Part of a small language model's weights.
Architecture: LayerNorm before each block, no biases in attention or MLP.
Training: a variant of Adam for these matrices, 112M tokens, 13624 steps.
Each number is 500 + 40 x the weight over its row's rms, rounded and kept within 0 to 999. Layers, rows and columns count from 0. Numbers have three digits each. The size before them is the row's rms in percent of the matrix's.

# layer 7 MLP down, 128x320, rms 0.0948, rows 81-127, columns 240-319
094:563530491570434472591501506594590447515508518524526582481482564514473627495489504507464420480524468514482471500532538493495520431392501471534502507574409549464510441441517493610538525480469481489492476467411445485553554522534457495446444526
095:528454511529559484558477468457521549496471542460469524474436524468541506485473530483499505440478573479502515525487491511521543423444448509554467499551556485458504540484520522512553523506441461481364460563478472472564552403471486457452470495
110:466479468517543516414474468583416452511472518483430536553617553473490538449512495521485465555418527478512527507483574528487483498538516486596472480496441466489433575563539477403488493515416540511541565495447488477549501491560511565493499514
093:479444599581484474516491451499518480506533554525404574479485492484511435553450472466477495486485479548494500545497464454537533469476489477488506533509481512513515451574583419583441496548537543484544450454450515499451522515485562490530529427
168:539583469491511496468503502559444456514458546535503543490627498459492502484451505419504456496544476471488532542467490587501480527559548458574506516504492486455555492542577514495505575520533482421514481515526444517527470578501494450527406421
103:519507462490486500493516447432492525416410512518538551500461506541577460507528499525464516476514463492581508494472518484416547502430563527436544595496456529540465410550454449437447558488534469536442508569471546564531467436470528514499558520
098:451469481474532547468485432485456517503492536484478530464454404438513532417573516473504514566514497505475484531444537512523493444510518521475535425502476438446521543575512374498548543507417519491515468583534510493483488507497525538525467527
099:533456564532414467455519518521505514452492435479555467493431485524569545532534542518495451431540464540423503479521563434511592601430524470503451531526556485555498503484451464444427543606475530501509459504474520486524541500464558461524536435
098:504459469475474462432497488449423477489489525505465515503515434497514539420487518480530508411528508589481482505423460551519515575447554495506529499554557488466512499429492461505547469490519495515412477549499438476598476534415486480520535483
098:491493515492499500510470478478488393517431539573482497385550489485558446512385464478527523565483493460481499483479547517520454512480424445448537500467612546425521504532534464586444503466506477465508481498479472446551487497546480514585462486
095:520558477490523511544537535506541528492445529474578485525501513556521527534484536522490499487496503540444485581565484461509492522550470491478502502524563622537538530527516434550487480440463554497523445507568502488488479574523469495465461534
102:504470479483535584524431496493522477465522498474438453600520516507493501562466533498464413450547444443500415504490542532563509444537489525484527420532497521502439511469513438452501518479535514484519503547482491550436610453503475477453396493
092:499447464452499460522504455504476470484507485500573522586532482544548487550498486483430475589487454505483449493508547581470532514498534549455512409493498480475543456462517487508497462399513539464515422447464512517490494518527471488538499518
097:511517527526481444526486488501532481485504520518482464454471564567541515533475434483544462564465462502557552491456452466517462467516504488504545505543539491471509427409545516507584461512536526457507463475444479467442412506565495533511438501
093:480478511454509477519462478544477502543490484463479529481539540478505449532549508544543529492464457460576533522524436602435551538453548520546513401474470496465501547512463475498569510479524592516561482505476496499464535455612488440453466546
093:514478502464466519450453545488504489552464532530510450513493454620437546560490472448503581488438504527511457556476531476449515446486508534558543575420435580455523496474564574550476496475452542533512444492445510434456499467513486520442500451
096:340449492493467477483462605464496535486479492485489503533507539521467503577498443500520498518578508546536525528512488529534448471532524552545514473548499520440544479508529522502465469479494474475533499438549515538449518533493541517586503413
105:435492541500492522441521449447466530500424518555440550528492441464540553538568430518494440523528516529518491543445450524533502496602520452539510520484469443522522463512528496431551461569488505532479401483492466477487478548441515501504528464
100:435456432526478530518473480488456483498398487449523504519535539497479479423444528455518515552575471500521542474493476517529464508459552506479477609504509578489477511565525447467523486512539488492549540531511479551457488525470526525480498496
130:457379503421483409427433518500526518492509449459487421534421542535519470527565586616535587443566459521536461484545488475524492523436457492421472532464432554573419524463477435522399464453453533557484504536525560527474544439468492484509470566
105:506434543488477580495514475475479545488462492477516513511501508530520435547453565567464422453482486524447542485547524463496404506492395459517531498520467573554491518447499540488481433444502508524545471462494493526537444505492459426487527439
094:535453542484453519469478448525490535478572524599499521451487486545478533546441586533437515524549503438513474484430489503516432458491525518458552515478538506443579484448446468529503475525507499505493445444456533484521532492398453529502497569
094:462485604477591479528503503481472478521467495492491495479455534528564511466477500558502515559499549569491501498518483571467438515501532494460477469480509459474563560490495536408424459529565478530488575396408434482523517466533591441506481506
088:469460495549462513507474462642445534466465491464501559517521538544502480521581550539602506541514409516549534533539531556454446540500533549549496488483492544455487502466469556476453512513506519450488479437552490458509451498516556475496499495
087:503553463519532518541494545554469462489480497517534524500505519572507506522527440537459528490474471458515540476527550486514515506536474512495592569505508497519513534469532477535485544504538528467437576478504479402537478523505565447470521536
099:533495492499537505520555507522431510438505512430479572492487466472533531488482468435532495434536501530418465526505510477509506486485589481455475524516480438450513574526517481558521455486495556440475554517475512502457499493529566513584526545
106:503513467455549433462492542456500452497509465406547576463470498457440502518500516520517446484450501462475495530521570466525470457436495494479443473498513464526500535492517595476526459493527504501509478480442517462486460485528439487519469444
090:488582527488475518526525519596476472578433473511496523445516505501539533452537483477466529492456507536545594514504508534534575540496519507509459476502530453452477483475440537495541467539484488415441564478571547556504515468492488501520501481
101:589567475544543504450563463532555583424486514484584503475495462505505492508471488511484512553506454461593453477515465485446502510535487517541468542492488555540454506480462487416471472551410481560566442507487564507544468448457518544429505471
096:455563473470502466537505441492519468485535419499524465450481559494417536519524468509467527421534529460528537505570441584432539528498563481491546426488463436497548484526446566524505471455495509465520476546509498470504458476497477354603425476
096:537500500545587478568543543508518413532426511440475497556524453467510448545493494492586499477509515514493527543496458431427505524448457498551393517454530466571445484430553519525484465549430539467508569512504496485476489564471492510528584448
093:465408509540485526485442476515564472568490466524527452396458543477476467541535528451469541530495603550568454410603478531501489502547539571440513493525482432522566575528463516504490519529480550544519569520502466443554469537510492429444510547
097:451456547434561526567442495490493480471464444532480433471517481459499484412466425518501544524498489429510499576487549525454456560538437515428527502492503404509521559464525491592448511538495524537451494544414537428518529524448485549544548531
096:550509520469550539510542498563498514513543488528560520555467519541458505427510499487438474414489526492449556526524539514435527473502499466472449517520475572513471477559539526499473477507504434475472516530481492531509540462496487483451545566
102:515525486503468485545517500534520543520534465555522500505531456521496522514537559502509478413540422431491495511479451465516511543499465528533516515497475558577513547494494497464560513514501577482441517478528521529576445572558542528505499512
094:494527597511497494451503519492530434531457484537430423521447509552518535519569555523534522547482441511480527442490494492514508447507559422564447555430506549530518542593610495505543544546513466548465498560491469442462424540481488523342499465
099:486516470481485447391531523505516534485496512504405543506479489490463501527479521526507507475492483476498468518532535450565526487498478442486482511458443483504488473480526496540487552465497505509482426528522582485539566537563537533500499566
104:463423575477494481468494513481520555591507416475470516511482529497467476547464480487523483490468542536498475514476467458494513490449418446484470488529479538490474468545532503581513506468550534495480502485499625511478480478465483460499568517
097:526547454541453532563545401493526507539509464484516497467506495597546524469501462512501490469518529487498523464444481501514536469488484515481545522617525510528484404499478496480470562540516524488434484500530406488545490472466482494535496459
090:486513460522518532511508448482550502455444411573449494545521469482442516457406492508560499496548528534508518490532458506533455480509527522509548552452457497551485498520529463526518558431497502495439452592504576504546506524501412471495531480
096:498479492557463521495447487459483541576468518476490468440523594492520465464470523536389482465507511459449530451538520510517552450443514434492496485517530500514437509589433492436532554444460410479487525504595467501443499507555521427481488543
091:496456503498534523563472497481533561553513458468461432521544571502434445490477561492580443539470522458545531451428493464499510601514550504509470496518497565463498462520584418470492503483524502464496518544445488434435475468501431530431539495
094:462545450471488504420496516398527593533538552555513429535539457512521551497453515433531548456534441499540457544484475475491477459500492522457571512473491452472405430497523474526485565461426531532505454511550505517452468449508520465572548471
092:507489538531509459558445593492589513435421478465529516487521489440440473508512536515515525455531441487518430525535520517538585503539517401527520500467527479429412509507539405499547555488499517427552536535529449531483547491520428456504503528
101:543493505549564418533496584590534514511527549492538507531537512549477455420500453528490520546421469496503467496481527485549500464531474467512498466472542434510473469471513547550547530501482525413453520472493505518492585546552487495548483470
092:483514440512487480512508460540421486506539552450484522480477446533468534462491516515506466497510542511516495553496456468450518501562487460520545502409546446464548548434562535457443541551487524403467529515495494466478440446519454505438569491
096:441462509507530597500477507496492572519527490477519506513480464513499514514478445525428508549457449474526444502495477551527527524548572588480469522502489450538503473518487502462497479502540481588488528428536565515517533445537497552504443461